config.toml
vocab_size = 1208
norm = "layernorm"
norm_eps = 1e-05
positions = "alibi"
bias = "all"
decay_fraction = 0.625
decay_shape = "linear"
final_lr_fraction = 0.0
steps = 6641
dataset = "wikipedia_en"
Each number is 128 + 24 x the weight over its row's rms, rounded and kept within 0 to 255. Layers, rows and columns count from 0. The size above them is the row's rms in percent of the matrix's.

# layer 15 MLP up, 512x128, rms 0.262, rows 336-435, columns 64-95
size [ 99  87  94  95 100  98  89 106  96 102  93  93 108  97 102  91 117  95  99 101  96 108  91  97 104 100  97 102  87  97 107 102  99 105 102  97 100 101 106 108 102 103  95 104 105 106 100  96  94  96  98 104  92  97  93 103 114  93 104 110 112 101 115  97 101  96 101  99  96  96  91 102  95  99  99  96  98  93  96 102 102  96 103  96  89  99 103 103 110  94 101  98  98  95 102 100 105  91  96  98]
[[ 93 135 131 124 161 132 147  98 114 133 149 105 158 133 129 151 108 141 101 143 188 166 120 169 147 108 106 195  85 121 100 130]
 [155 161  98  99 129 106 168 116  98  90 112  91 141 141 128 106 145 125 149 107 136 183 137 117 171 115 152 129 123 116 161 129]
 [142 128 106 151  85 128 147 170 162 149 121 129 117 136 124 159 118 125  87 153  89 131  97 143 132 102 166 138 108 112 123 126]
 [162 126 112 124 122 122  95 126 149 130 156 101 124 141 145 124 128 131 124  86 113 136  96 154 124 124 138 105 140 122 160 151]
 [148 190 109 132 118 104 135 145 133 148 150 144 127 111 179  99 102 145  89 139  95 134 127 122 108 102 131  89  75 172 135 127]
 [111 126 143 162 149 153 164 129 107 118 123  82 117 138 105 153 156  92 124 126  94 112 120 175 103 169 150  90 125 148 145 140]
 [126 140 146 140  97 109 169 141 118 155 122 139 106 105 139 122 159 157 152 172 125 155 140 144 122 137 130 122  99 116  82 142]
 [141  96 104 110 128 115  88 143 161 166 187 139  92 140 146 171 128 114  95 112 173 119  99 129 122 112 153 177 110 135 156 127]
 [145 115 136 112 155 133 137 140 159 140 153 171 160 145 147 108 103 134 114 103 122  65 145 152 113  65 118 157 103  87 127 170]
 [106 124 125 111 112 128 112 144 153 153 138 128 117 155 191 159 121 112 125 147 148 143 216 142 160 139 102 124 128 109  85 135]
 [164 107 157 147 132  69 108 129 137  95 129 168 101 128 146 126 115 131 153  86 158  98 121 126 151  95 116 136 131 166 114 151]
 [121 137  85 100 173 167 135 185 122  96 178 126 122 163 108 114 142 163 148 157 133 140 145 132 149 133 156 144 136 137 178  89]
 [187 150 120 121  82 106 126 153  88  91  77 126 132 155 128 116 138 116  88 132 140 111 133  89 121 126 127 153 135 207  92 133]
 [139 155 137 133 133 123  98 140 130 158 164 146 110 102 112  77  84 133 110 128 110  84  99 129  93 111 116 131 166 129  95 155]
 [164 134 134 140 138 137 106 145 122 101  96 153 102 123 117 172  96  82 152 126 137 133 108 161  88 134  68  97  97 143 103 138]
 [137 145 103 143 116 136 186 128 137 123 143 106 150 124 138 104 160 186 118 125 140 141 136 104 105 150 155 157 113 154 119 125]
 [143 151  62 132 126 141 108 135 101 108 138 114 100 149 146 136 139 125  51 172 132 100 123 141 101 165 103 133  91 111 132  93]
 [151 132 106 170 146 139 133 150 119 139 132 148 108 146 132 120 139 112 128 113 129 156 101 132 129  85 113 135 105 116 122 152]
 [152 127 168 108 126 143 159 121 119 103 122  99 115 143  93 169 115 123 117 178 110 120 124 127 132  89 120 101 130 114  86 145]
 [117 109 137 118 128 150 140 104  97 139  95 101 149  80 135 122 107 127 138 172 147 112  91 158 138 187 127 110 147 194 114 135]
 [103 102 110 160  98 119 115 153 114 117 109 129 113 136 148 164 120 128 108 150 167 163 111 126 145  97 144 119 127 137 126 138]
 [139 155 131  96 131 121 124 159 128 138  84  76 125 149 138 137  71 150 142 160 109 140 112 103 181 132 143 133 104  98 116  89]
 [127 114  94 126 140 105 120  96 126 122 130 139 137 127 156 182 102 151 168 152 118 147 106 122 119 125 121 130 129 152 121 150]
 [121 115 123 144  85 123  98 164 137  88 108 159 104 133 123 126 138 110 133 162 132  96 102 162  87 106  98 128  96 142 114  88]
 [128 141 143  92 150 120 101 140 128 121 184 113 117 142 109 122 154 119 140  75 137 170 152 144 103 118 127 115 110 110 163 140]
 [100 121 104 130 175 103 146 139  94  88 157 113 150 121 149 134 135  85 134 143 129 121 140 144 129 138 136 142  82 153 132 130]
 [ 75 126  97 125 156  85 140 146  97 171 117 110 130 126 154 130 101 124 155 163 141 113 111 132 106 119 110 146 129  95 121 156]
 [156 135 119 160 126 103 135 163 130 113 120 112 130 132 147 150 146 119  68 163 174 133 155 189  80 106 121 154 133 103 112 123]
 [132 112 152 170 154 132 101 123 122 155 173 131 136 121 105 180 132 120 127 127 104 147 162 121 109 136 135 106 133 154 109 126]
 [153 130 124 115 152 120 135 151 129 125 112 112 107 115 110 125 123  93 141 143 154 151 120 143  96 147 119 157 111 109 182 150]
 [112 107 134 130 139 177 154 140 124 123 132 104 130 154  97 134  87 124  90 100 120 116 139 128 149 113 125 169 146 125 136 134]
 [131 128 130 126 104 105 132 108 123 114 134  91 110 131 107 162 164 103 107 158 163 114 123 128 158  92 128 151 180 190 129 119]
 [156 147 105 118 153 149 122  98 119 104 145 107  82 151 106 155 107 100 141  96 117 143 162 127 120 134 115 106 117 152 189 125]
 [158  91 151 141 160 113 103 148 174 109 124 112 120 146 119 120 154 147 119  93 117 118 109 169 122 137 101 118 176 182 127 152]
 [150 103 134 109 150 129 129 160  85 147 133 141 170 140 185 112  64 127 110 118 148 153  97 159  96 173 126 167 104  91 139 133]
 [135 128 130  93 134 108 135 129 135  89 121 122 119 132 188 131 146 153 163 128 106 153  67 139 151 154 102  99  93  94 139 147]
 [141 164 148 137 159  70 115 136 116  95 176 133 169 124 136 152 127 130 121 128 156 117 104 113 172  96 139 125 138  80 116 146]
 [138 116 137 117 161 125 120 113 108  67 118 150  97  98 115 114 133 103 177 102 168 105 120 152 134 104 117 117 145 103 126 117]
 [127 124 141 137 121 120 153 136 125 118 164 162 112 142 113 142 111 114 142 132  96 122 100 131  92 146 128 127 129  97 144 139]
 [101 114 130 157 119 142 103 110 109 120 120 100 113 143 119 136 114 167  96 130 162 121 116 154 127 113 136 138 100 175  90 163]
 [140 125 170 145  94  89  88 100 173 130 116 146 137 115 138 148 143  71 157 140 137 141  95 103 173 165 170 105 134 124 107 120]
 [143  85 169 117 127 160 138 170 143 127 126 102 105 170 102 171 123 129 149 121 110 127  75 178 137 111  74 129 113 119 143 125]
 [165 131 107 101 160 121 137 120 124 111 118 132 135 103 153  87 136 103 154 106 108 111 138 147  82 102 102  99 105 143 130 205]
 [118 166 146 123 113 126 103 114 125 150 102 147 129 105  77  95 115 113 112 117 149 130  83 136  84  92 133 133 154 182 146 167]
 [121 128 132 122 119  96 114 130 130 117 120 139 133 176 115 146 133 108 167 140 133  87  87 143 116 115 125 147 123  74 140 122]
 [132 166 139 158 139  89 119 115 105 116 103 114 152 105 139 105 115  86 110 141  87 110 149 186 129 137 141  94  81 121 141 120]
 [160 119 162 121 160 140 170 172  96 105 119 112 140 142 115 119 151 119 140 166 160 173  91 170 111 137 117 156 141  94 100 129]
 [125 153  92 174 127  99  83 158 123 113 139 202 157 100 172 112 134 156 129 134 131 104 126 136 113 135 127 121 100 138 120 170]
 [146 147  87 136 160 110 127 123 153 129 140 180 113 136 101 152 137 118 164 117 134 144  95 172 162  90 143 132 165  93 100 115]
 [131 142 133 121 155 125 101 133 136 181  85 165  99 118  98 145 123 113 149 133 136 149 145 140 158 114 100 104 165 109 100 148]
 [129 151 111 152 149  97 101 120  96 142 141 182 126 106 113 151 152 137 130 158 166 165 134 148 105 133 147 110  99 116 163 156]
 [137  83 128 100 104  87  98 120 140  70 146 115 138 122  91 121 112 104 163 133 177 191 142 107 154 125 108 126 155 133 135 115]
 [147 127 153 115 139 123 171 125 135 121 136 118 119 148 127 172 113 171  91 134 122 112 104 136 149 129 138 162  90 154 141  75]
 [139 155  82 112 132 144 103 179 118  91 154 163  74  77 115 163 111 114 159 122 101 157 126 117 101 154 127 102  79 137 149 132]
 [132 114 141 121 146 141 167 167 154 124 140 102 122 133  98 131 149 122 158 173 117 138 135 140 125 130  94 116 132 128 147 160]
 [115 133 158 128 128 190 120 135 154 110 113 136 103 135 145 128 173 105 142 127 108 119 134 139 143 151 110 104  95 155 139 141]
 [139 132 151  80 163 119 132 150 142 154 129 140 136 139 130 127 122 150  96  96 149 123 141 125 121 113 145 149 115 152 147  94]
 [ 96 135 150 101 138  95  80 141 131 128  72 180 129 112 136 138 132 138 137 170 100 143 113 149  84 189 123 124 129 159 109 129]
 [127 136 123 135 188 134 147 130 160 120 135 106 142 136 147  66 128 129 127  67 107 161 140 159 118 147 119 107 160 107  76 149]
 [147 119 141 185 133 152 150 143  96 110  92 113  99 149 138 153 117 180 117 145 149 147 113 166 178 161 137 128 135 147 113 145]
 [131 123 104 133 102 125 156 124  91 123  98 113  97 144 136 188 119 138 128 141 137 156 152 169 134 182 127 112 136 167 189 114]
 [ 97 166 109 158 130 120 108  76 104 109 137 126 143 174 118 134 105 134 125 121 138 103  87 134  89 164 126 127 134 126 121 107]
 [196 148 164 150 136 147 148 110  85 118 110 132  90  88 116 158 121 108 111 132  88 138 118 125 135 188  90 162 117 140 134 155]
 [133  70 133 122 150 141 100 170  54 113 132 121 138 140 153 101 131 123  85 108 136 146 139 160 147 103 157 159 115 129 146 166]
 [136 128 190 124 145  92 178 125 143 149 127  75 143 113 142  99 168 138 129 155 143 124 140 152 117 159  89 134 115 153 155 113]
 [153 171  99 110 145 128 163 145 105 158 105 134 188  78 139 135 118 144 139  93 150 108 115 145 131 125  92 153 136 182 132 105]
 [123 129 133 157 102 125 139 122 109 146 143 151 137 161 148  89 110 130 105 144  65 131 113 128 121 138 157 154  84 117 131 162]
 [132 107 136 112  94 133 156 137 142 107 163 140 142 127 116 128 193  95 143 172 134 134 112 135 143 145 132 127 121  99 148 164]
 [110 115 165 170 159 122 122 113  85 121 147 113 143 122 132  90  97 141 157 153 128 112 148 122 128 131 103 155 125 168 153 118]
 [ 61 158 106 131 143 103 142 157 144  82 122 147 142 165 119  72 127 196 117 146 131 150 120 103 126 153 128 121 135 140 101 123]
 [115  92 136 133 144 107 132 180 133 123 156  93 111 108  93 109 144 128 118 132 113 139  90 149  88 126 155 120 175 174 127 128]
 [143 107 125 124 101  59 114 147 154 159 160 134 152  94 176 115 130 107  86 107  97 110 119 138  91 170 136 113 157 170 114 133]
 [120 139 167 139 115 152 108 127 118 120 112 158 147 111 162 170 119 119 111 124  98  94 133 117  96 128 130 123 146 124  76 130]
 [120 140  99 145  84 118  96 158 106 144 152 145 100 115 154 108 144 124  92 172 123 104 163 154 126 135 134 138 105 165 109 175]
 [103  98 138 145 115 116 134 131 122 131  99 125 124 117 113 167 119 108 128 110 123 135 110 145 124 105  93 124 112 124 138 146]
 [147 134 119  90 103 130 111 152 103 194 145 132 131  53 117 148 109 134 183 150 124 118 149 151 117 101 156 123 155 145 104 166]
 [115 197 111 130 144 148 113 154 149 150 139 133 141 124 160 106 101 110 128 130 148 142 163 155 153 148 131 163 129 132 155 147]
 [104 134 131 163 113 123 120 126 111 129 127 125 140 102 100 144 130 169 119 132 124 130 123 125  83 122 129 129 119 107 113 150]
 [104 141 138 128 174 113 127 126 133 110 164 135 132 120 131 180 134 112 122  92 150 143 135 102 134  92 134 135 137 140 111 151]
 [144 106 133  88 138 153  70 134 129 107 154 127 117  87 123 123 151 170 183 150 108 138 117 146 113 113 116 147 125 154 132 128]
 [127  71 133 140 161 149 124 143 156 154 112 116 105 135 141 142 138 159 137 158 127 104 181 123 128 104 130 119 147 137 105 170]
 [118 147 119  71 121 116 124  98 124 102 127 142 144 149 161 148 146  86 133 146 122 147 109 156 123  96 144 104 132 145 133 144]
 [173 160 155 156 136 113  89 121 120 156 120 143  63 131 130 123 146 147 117 131  90 162 136 165 102 104 111 158 162 113 118 102]
 [124 138 137 149  91 128 140 153 142 120 171 136 120 176 113 136  97 142  91 155 127 176 132 129 131 144 129 135 103 155 169 129]
 [124 118 120 156 157 129 140 107 125 158 151 155 124 102 116 101 132 125 123 148 149 171 139 166 132 163 161 124 151 108 157 155]
 [129 136 102 140  84 145 155 136 136 135  98 105 143  88  95 133 152 103 114 127 149 133 132 131 148 115 144 145 127 130  62 176]
 [100 103  94 114 131 102 121 150 129 130 130  95 109 157 122 167 131  83 122  68 132 150  91 151 121 169  81 163 130 116 105 128]
 [174 131 157 114 136 111  95 171 116 172 102 119 127 117 128 115 126 106 110 144 171 144 164 132 120 108 102 110 165  90 181 105]
 [165 156 146 116 165 125 160 162  85 124 165 133  94  78 104 118 172 144 111 119  81 118 125 135  90 135 111 104 138 154 149 127]
 [108 101  95  95 136 160 130 114 120 154  92 112 131 105 121 132 163 132 144  85 125 114 156 171  68 133 166 167 143 115  90 132]
 [174 132 125 120 128  94 137 150 152 161 149 142 156  86 153  94 117 116 119 126 120 113 102 143 140 109 136 134 163 121 141 116]
 [141 164 145 116 107 145 115 157 108 128 101 165 126 145 153 106  84  90 159 129 139 125 140 124 114 132 139 102 133 134 128 126]
 [124 148  78 110 131  86 116 145 102 128 154 153 138 121  86 134 151 144 185 101 105 157 101 143 124 120 148 131 103 146 129 129]
 [140 114 124 122 116 146 154 147 119  87 129 110 170 156 145 151 159 115 188  98 108 143  70 116 123 158 113 128 100 139 155 126]
 [148 108 113 126 131 115 126 151 116 107 122 102 190 108 150 168 137 136  92 120 161 148  86 137 126 152 167 113 104  90 140 171]
 [ 97 143 106 168 118 100 129 120 117 108 143 110 166  99 131 115 121  95  96 138 118 106 134  83 116 134 138 110 173 166 138 111]
 [149  98  93 144 116 145 105  99 157 129 157 101 124 150 126  91 136 130 114 115  72 131 135 121 129 154 152 139 114 156 144 137]
 [149 103 130 159 100 171  99 149 140 142 157 112 120 123 142 127  76 127 132 153 100 123 129 136 139 103 128  79 159 138 138 104]
 [ 93 121 127 126 128 122 128 127  94 111 143 112 134 166 126 180 139 110 151 122 149 140 146 125 136 151 156 143 101 135 115 109]
 [136 120 119 140 148 144 121 144 105 108 148 120  91 143 151 136 163 154 148 150 149  91 114 118 121 151 122 158 136 118 174 129]]
# layer 15 MLP down (transposed), 512x128, rms 0.283, rows 336-435, columns 64-95
size [108  89  98  94 101 100  90 109  94 103 102  90 111  96 111  98 110  99  99  90  92 109  97  90 105 103  97  98  99  95 106 100 103 105 109 105 102  96 105  99  87  97  99 104 104 101 103  98  95  92 113  88  89 114 102 109 101 100  97 119 107 113 102  98 103  93 102  95  96  97 100  99  93 100  98  96 105  93  90  93 105 101 100  97  89 106 105 106 103  98  82  99 103 100  98 104 101  94  97  95]
[[ 90  93 102 151 109 107 165 123 152 155 126 145 140 104 113 139 124  90 111 180 116 152 139 128 149 142 140 152 133 156 112 127]
 [130 155 135  85 129 115  84  61 116 167 116 120 108 119 115 137 117 114 131 128 103 106 122 115 183  82 117 100 141 108 137 122]
 [149 111 173 112 101  88 141  67  87 102  98 114 137 137 133 121 103  92 134 138 140 101 136 155 102 132 142 128 137 131  98 177]
 [101 143 129 140 120 108 109 129  85 155 107 109 120 124 106 124 159 127 136 111 117 130 123 115  95 132 100 132 176  99 100  97]
 [ 80 112 111 174 147 165 158 120 156 136 119 144  97 177 117 116 139 126 176 143 143  98 121 154 101  76 110 125 133 101 106  94]
 [148 138 107 147 205 137 137 159 135 121 147 131 118  82  81 120 130 146  90 126 148 117 151 134 134  92  98 141 142 142 102 125]
 [117 167 137  86 113 135 116 147 149 157 111  94 117 114 143  90 115 186 114 133 150 156 161 146 100 153 144  93 133 166 152 121]
 [105 154  88 129 105 134 157 102 169 129 118 132 126 138 188 165 130 123  93 106 178 125 109 149  96  78 138 145 133 121  99 149]
 [133 150 136 154 187 146 149 135 144  91 136 143 121 135  82 146 155  59 128 135  89 110 137 152 101  97 154 121 122 152 165 129]
 [120 124 103 142 160 155 157  91 172 154  64 119 113 137 155 103 128 119 119 157 114 137 134  81 145 133 122 153 120 171  98 149]
 [134 122 129 115  86 132 130 126 146 112 119 165 126 132 140 168 119 125 112 145 115 131 104 141 119 119  87 105 118 155 130 137]
 [113  97 107 133 160 140 116 152 129 101 139 137  62 172 161 126 154 134 127 164 119 159  87 161 118 142  87 131 156 109 132 162]
 [145 100 136 183 164 107 135 120 135 103 118 148  77 164 145 147 120  94 125 101 138 157 158 110 134 188 152 162 176  91 122 164]
 [134 102  85 177 170 159  86 153 132 157 168 128 166 132 158 164 139  85 116 166 120 150 139 108 115 174 137 128 146 154 118 123]
 [136 125 180 118 135  98 123 150 142 139 184 122  95  91 132  71 169 140 170 160 119 159 111 156 147 106 124 113 145 109 121 129]
 [106 112 131 123 120  99 141 134 107 135 165 166 113 125 120 160 124  82 119 125  86 122 140 153 134 175 110 110 145 135 158 149]
 [145 165 147 110  97 135 141 123 140 143  95  99 142 101 147 115 155 142 112 170 109 121 103 144 168 159 121 124  95 117 190 136]
 [130 162  99 111 107 106 118 101 118 131 147  95 120 148 122 139 131 132 137 107  87 167 112 129 170 104 124 146 124 154 130 138]
 [ 89 138 106 180  81 145 110 145 135 124  99 161  76 167 153 143 126 114 160 174 135 123 107 138 147  93 122 112 124 146 172 131]
 [126 119 150  94 106 132 120 143 116 158 130 141 144 125 136 101 129 149  88 143 144 179  98 133 112 107 145 157 110  65  83 122]
 [141 128 111 141 134 133 124 133 111 128 134 133 119 145 103 156  95 186 118 122 152 145 172 116 108 115 117 119 123 137 145  68]
 [ 88 158 151 133 143 100 101 139 144 124  80 117 127 103 133 133  90 130 130 132  93 108 152 168 148 140 126 159 119 141 104 111]
 [135 112 111 107  94 127 149 148 142  89 124 124 113 110 120 105 142 101 129 154 112 164 173 139 169  89 180 146  92 124 124 160]
 [142  97 104 106 102 130 148 155 106 120 141  87 126 104 100 142 119 149 127  83 144 131 127  92 114 141 167 137 170 113 135 111]
 [ 94 116 132 151 107 129 155 137 136 133 109 113 119 119 145 184 168 103 118 132 148 142 103 129 134 188 152  74 130 113 170 141]
 [ 91 126 119 138 124 104  86 128 139  95 131 112 148 141 153  78 155 132 161 136 126 136 132  81 145 124 160 130  91 117 124 154]
 [133  93  46 152  94 138 110 107 113 122 148 144 136 154 118 122 127 151 137 159 125 120 124 110 138 128 131 150 122  96  99 168]
 [142 163 128 130  62 121 144  91 161 157 120 173 112 138 160 161 148 107 121 150  82  74  98 131 148 127 131 112  93 147 133 119]
 [108 137 112 125 145 138 131 128 116 110 151 121 172 107 150  62 143 139 151 163 146 121  97 116  97 158 130 111 158 145 125 120]
 [105 160 137 164 143 103  86 126 117 138 132  99 133  90 126 114 101 114 113 131 104 155 154 119 108  62 141 130 158 150 123 125]
 [144  90 131 107 112 156 104 137 120 114 120 172 158 111  99 106 158 144 139 153  99 137 108  79 129 141 164 122 116 101 102 120]
 [140  95 152 138 110  96 128 165 151 107 167 106 112 138 142 123 144 119 115 144 147 130  58 163 118 119 136 120 143 126 133 140]
 [140 151  85  79 133 151 129 135 117  89 138 138 104 118 132 137 145 153 121  97 105 126 111 148 129 119 108 123 148 156 119 120]
 [178 141 108 159 109 137 151 103 132 107  85 115 138 149 102  95 110 144 140 115 130 112 177 115 142 120 126 176 144 128 172 143]
 [165 122 134 136  76 140 146 156 147  83  96 133 120 151 123 108  96 150 119 133 136 107 110 101 135 125 121 106 145  99  96 153]
 [151 108 120 106 119 144 119 110 130 135 142 113 101 134 109 113 130 114 138 129 109 131 140 146 140 138 118 102 137 125 180 181]
 [ 96 130 127 141 151 148 104 171 138  90 125 122  78 127 108 121 118 161 170 107 135 151 155 149  99  85 146 152 126 148 131 104]
 [137 113  72  96 131 123 129 122  79 144 102 121  96  97 105 134 121 129 166  87 151 115 100 169 159 137 120 136 125 123 147 122]
 [168 116 139 157 148 154 136 158  95  99 120 145 120 108 157 134 136 128 108  95 140 124 112 149 133 127 125 114 115 118 120 152]
 [159 108 116 119 102 151 120 143 130  91 132 147 119 136 100  99 132 129 148 106 151 165 155 121 110 157 136 102 152 112 141 128]
 [135 140 116 161 118 141 136 125 146 148 113 126 110 154 119 166  74 121 108 131 146 154 131 139 119 144  85 138 119  84 144 122]
 [155 163 164 152 150 145 170 109 132 138 131 158 142 146 107 136 119 135 158 132 112 136 126 154 124  75 124 143 127 114 151 160]
 [152  49 145 148 140 163 118 167  82 144 128  87 164 120 131 115 131 168 146 134 140 123 147  94 139 115 117 110 117  78 118 150]
 [102 124  95  84  74 138 127 119 160 110  93 122 115  80 123 148 125 136  91 163 109 139 126 168  80 108 186 139 133 110 149 135]
 [111 113 152 167 146 126 104 132 165 114 114 112 101 101  98 106 109 122 158 104 128 109 140  85 108 152 124 103 143 109 146 125]
 [155 127 101 194 128 171 123 152 111 137 155 168  84 139  92 115 135 142 131 134 124 172 146 139  90 126 136 126 168 180 134 141]
 [ 92 129 136 137  70 109 120  98 133 140 156  98 173 158 150 126 127 145 143 162 158  96 114 120 121 132 101 116 138 131  95 118]
 [140 125 164 128 121 104 107 147 148 147 129 136  55 118 134  77 168 169 120 124 131 103 117 105 135 153 133 102 115 119 134 158]
 [142  80 135 131 120 161 114 128  82 156 181 143 116 108 131 123 105 122 124 112  91 120 149 141 148 170  98 163 131  98 112 166]
 [ 99 159  81 142 139 103 168 124 117 142 169 123 122 135 211 143 167 136 126 127 138 136 133 112 139 168 125 135  97 122 130 163]
 [144 132  76 196 153 129 105 130 133 131 150 185 115 184 153 106 120 112 149 162 118 106 139 150 144 128 157 141 148 198  96  99]
 [ 73 102 121 121 127 127  97 128 161 110 140 130  95 118 119  86  97  88 139 141 165 133  84 111 134 140 149 139  71 127 116 133]
 [149 139 123 116 146 150 136 118 109  89  93 161 139 121 127 151 171 115 169  99 139 187  95 126 119 132 110 116 136  92 136 171]
 [132 102 113 136 103 106 165 131 155 163 132 163 153 185 109 150 131 175 120 157 118 127 105 110  87 183  97 140 107 112  95 135]
 [ 87 118 108 151 149 162 129 183 130  94 107 118 152 143 120 158 113 138 137 142 160 141 156 121  96 120 108 139  92 127 115 149]
 [136 115 129 121 161 133  93 133 116 122 108 110 122 168 106 149 114  89 145 145 163 165 112 163 125 139  86 139 107 126 178 154]
 [123  79 133 153  86 139 120  96 137 117 136 113 100 148 140 118 114 110 110 139 122  97 138 128 133 119 113 144  98 137 109 149]
 [174 150 160 122 133 151 136 122 132 115 101 118  72 141 121 112 136 140 170 128 100 119 146 150 149  83 103  95 126 145 120 109]
 [115 141  79  87 117 143 184 149 154 128 146 161 161 150 160 127 123 111 168 134 141 144 115 116 154 105 123 158 127 154 184 133]
 [155 105 104 104 175 144 128 129 113 106 120 143 124 108 141 127 154 162 112 159 151 144 133 121 123 129 194 136 115 123 139 138]
 [133 162 118 139  66 166 131 110 129 110 104 118 134 131 143 146  63  89 115 153 163 128 113 138 146  89 112 161 142 159  96 115]
 [ 91 105 128 122 144 148 156 123 152 152 127  84 166 160 144  95 162 166 127 104 141 120 111 116 124 106 124 126  97  78  95 144]
 [143 173 116 138 142 135 154 137 138 140 140 109 168  92 118 119 143 122 142 140 122  96  94 168 132 155 136 116  99 109 121 114]
 [135 119 119 190 188 154 168 120 133 100 114 103 139 154 117 107 123  88 120 119  94 117 132 147 168 139 161 139 154 121  89  97]
 [124 125 117 165 126 130 141 139  97  95  80 176 135 185 165 108  91 137  91  55 126 100 159  69 137 108  96  72 117 165 134 122]
 [105 103 133 127 132 150 131 150 142 175 171 121 129 138 103 150 110 123 133 134 111 115 139 111 107 123  72 104 156 122  84 164]
 [140 160 147 106 101 116  79 141 135 122 149 147 129 186 161 125 112 134 151  99 128 105 134 128 145 159 154 125 166 139 128 129]
 [120 121 100 120  88 122 119 100 111 114 150 107 111 150 139  93 165 140  69 132 110 131 132 132 136 145 137 163 137 121 126 116]
 [102 132 108 139 202 199 133  85 118 140 123 127  89 109 150 130 107 138 125 129  84  90 106 148 128 121 118 154 162 134 149  97]
 [150 123 159 115 125 124 132 126 163 147 123 142 105 127  80  83 109 132 110  87 116 133 173 119  93 116  99 168 131 155  96 113]
 [ 95 113 150  93 116  70 105 140 141 134  79  38 104 139 144 169 152 111 156  98 158 111 140 129 110 127 117  95  81 118 117 175]
 [ 94 122 121 151 143 154  65 105 143 159  97 148 104 107 137 117 111 126 110 167 111 119 121 109 133 129 143 116 117  84 165 104]
 [142 132 112 107 145 123 107 123 121 134 110 131  94 105 158 148 142 169 129 109 102 129 112 167 135 157 142  91 115  99 102 108]
 [ 84 136 138 150 133 135 116  97 144 141  94 120 119 108 120 117 129 127 115 137 128  87 124 161 109 118 138 160  96 131 153 136]
 [130 178 126 128  95 143  61  94 120 120  98 110 125 145 108 153 135 117 138 125 138 124 111 146 118 138 104 142 152 118 149 138]
 [ 81 151 149 146 100 103 117  82 106 102 108 112 120 149  94 151 122 124 130 165 142 142 134  99  96  92 185 115 149 137 150  47]
 [147 113 139 156 159 120  98 156 153 125 155 101 152 162 144 113 118 152 119 112  76 163 102 166 119 160 123 120 143 129 104 100]
 [128 107 125 129  96 120 154 132 138 131 145 129 165 144 132 149 104  84 116 134 116 145 106 146 120 115 142 182 155 138 119  71]
 [148  77 123 119 130 154 109 125 145 158 114  76  68 122 149 132 129 100 119 121 143 105 121 117 114  83 131  92 100 115  84 193]
 [135 117 188 160 194 145 129 128 175 142 148 132 149 128  98 146 117  80 137 121 140 115 144 116 144 109 146 139 126 117 122 168]
 [150 158  71 146 131 157 138 114 130 145  97 137 119 135 113 121 110 142 108 140 151 109 116  81 139 140 137 133  98 120 156 119]
 [ 80 121 115 113 127 129 137 153 126  58 135 143 148 133 122  84 129  81 148 104 111 123 125 147 141 143 111  79 130 121 151  94]
 [112 122 127 111 158 163 119 146 119 128 163  85 173 128 122 133 169 122 121 142 142 155 115  91 130 131 148 163 111  93 126 105]
 [ 86 146 139 125 133 145 100 134 115 159 118 129 132  93 101 128 128 118 157  93  73  96 114 134 123 122 162 119 165 116 117 102]
 [113 169 136 120 120 112 162 103 125 102 134 141 137 114 143 117 133  99 106  88 101 125 139 150 102  85 113  87 151 156 173 136]
 [ 93 158 151 120 136 164 132  90 164 102 149 121 136 170 145 104 123 113 107 105 104 140 109  89 163 114 133 133 179 115 109 124]
 [162 139 112 101 135 140  75 119 131 146 103 144 124 104 127 135 126  91 148 166  99 145 153 130  86 122 105 127 114 162 193 150]
 [ 96 138 112 128 143 105 131 160 132 110  82 152 186 109 117 160 105 129 148 147 141  97 171 159 144 116 149 118 131 131 114 146]
 [117 113 132 131 149 196 144 149 134 127  94 114 158 107 125 124 118 135 121 120 141 133 171 148 113 100 102 151 146 112 177 147]
 [116 102 129 121 104 128 134 144 146 110  97 119  99 138 137 164 157 101  81 159 118 152 100 118 103 161 143 165 113  89  80 145]
 [116 115 133 136 183 154 104 139 158 113 127 142 110  88 190  97 137 152 158 182 140 130  99 150 170  90 160 107 134 175 102 124]
 [135 126 114 109 195 100 106 113 111 164 150 124 131 164 116 103 171 151 144 137 130 153 125 107 139 148 132 111  96 133 137 148]
 [ 93  64 135 132 161 109 161 110 125 143 151 195 131 155 122 119  76  96 107 137 147 121 131 151 186 110 112 168 148 117 137 117]
 [128 133 123 157 103 160 126  96 150  99 135 156 113 140 148 163 112 127 161 100  90  74 115 129  83 159 131 136  92 141 131 141]
 [121  88 128 160 163 126 139 155 126 116 153 149 167  96 173  99 120  97 120 125 116 127 199 126 152 114 120  83 139 132  87  83]
 [150 126 117  61 165  98  83 109 150  97 106 150 159 105 132 156 113 132 174 143 128 122 133 123 140 104 124 115 110 133 148 100]
 [123 135 135 134  94  76 172 102 145 133 121 124 108 127 135 142 104 160  91 127 173 104  85 168 120 136 129 125 146 159 142 122]
 [136 107  97 102 117 101 163 124 136 120 118 121 173 162 181 123  99 142 152 136 132 116 136 160 134 122 121 100 105 112 146  77]
 [ 93 127 145 130 151 143 106 193 166  65  96 109 141 120 101 131 125 113  85 120 175 115 162 161  94 135  96 126 105 128 122 152]
 [139 110 158 127 103 106 112 160 133 173 128 186 141  90 113 165 125  99  96 137 114  73 121 131  91 126 156 123 124 135 137 143]]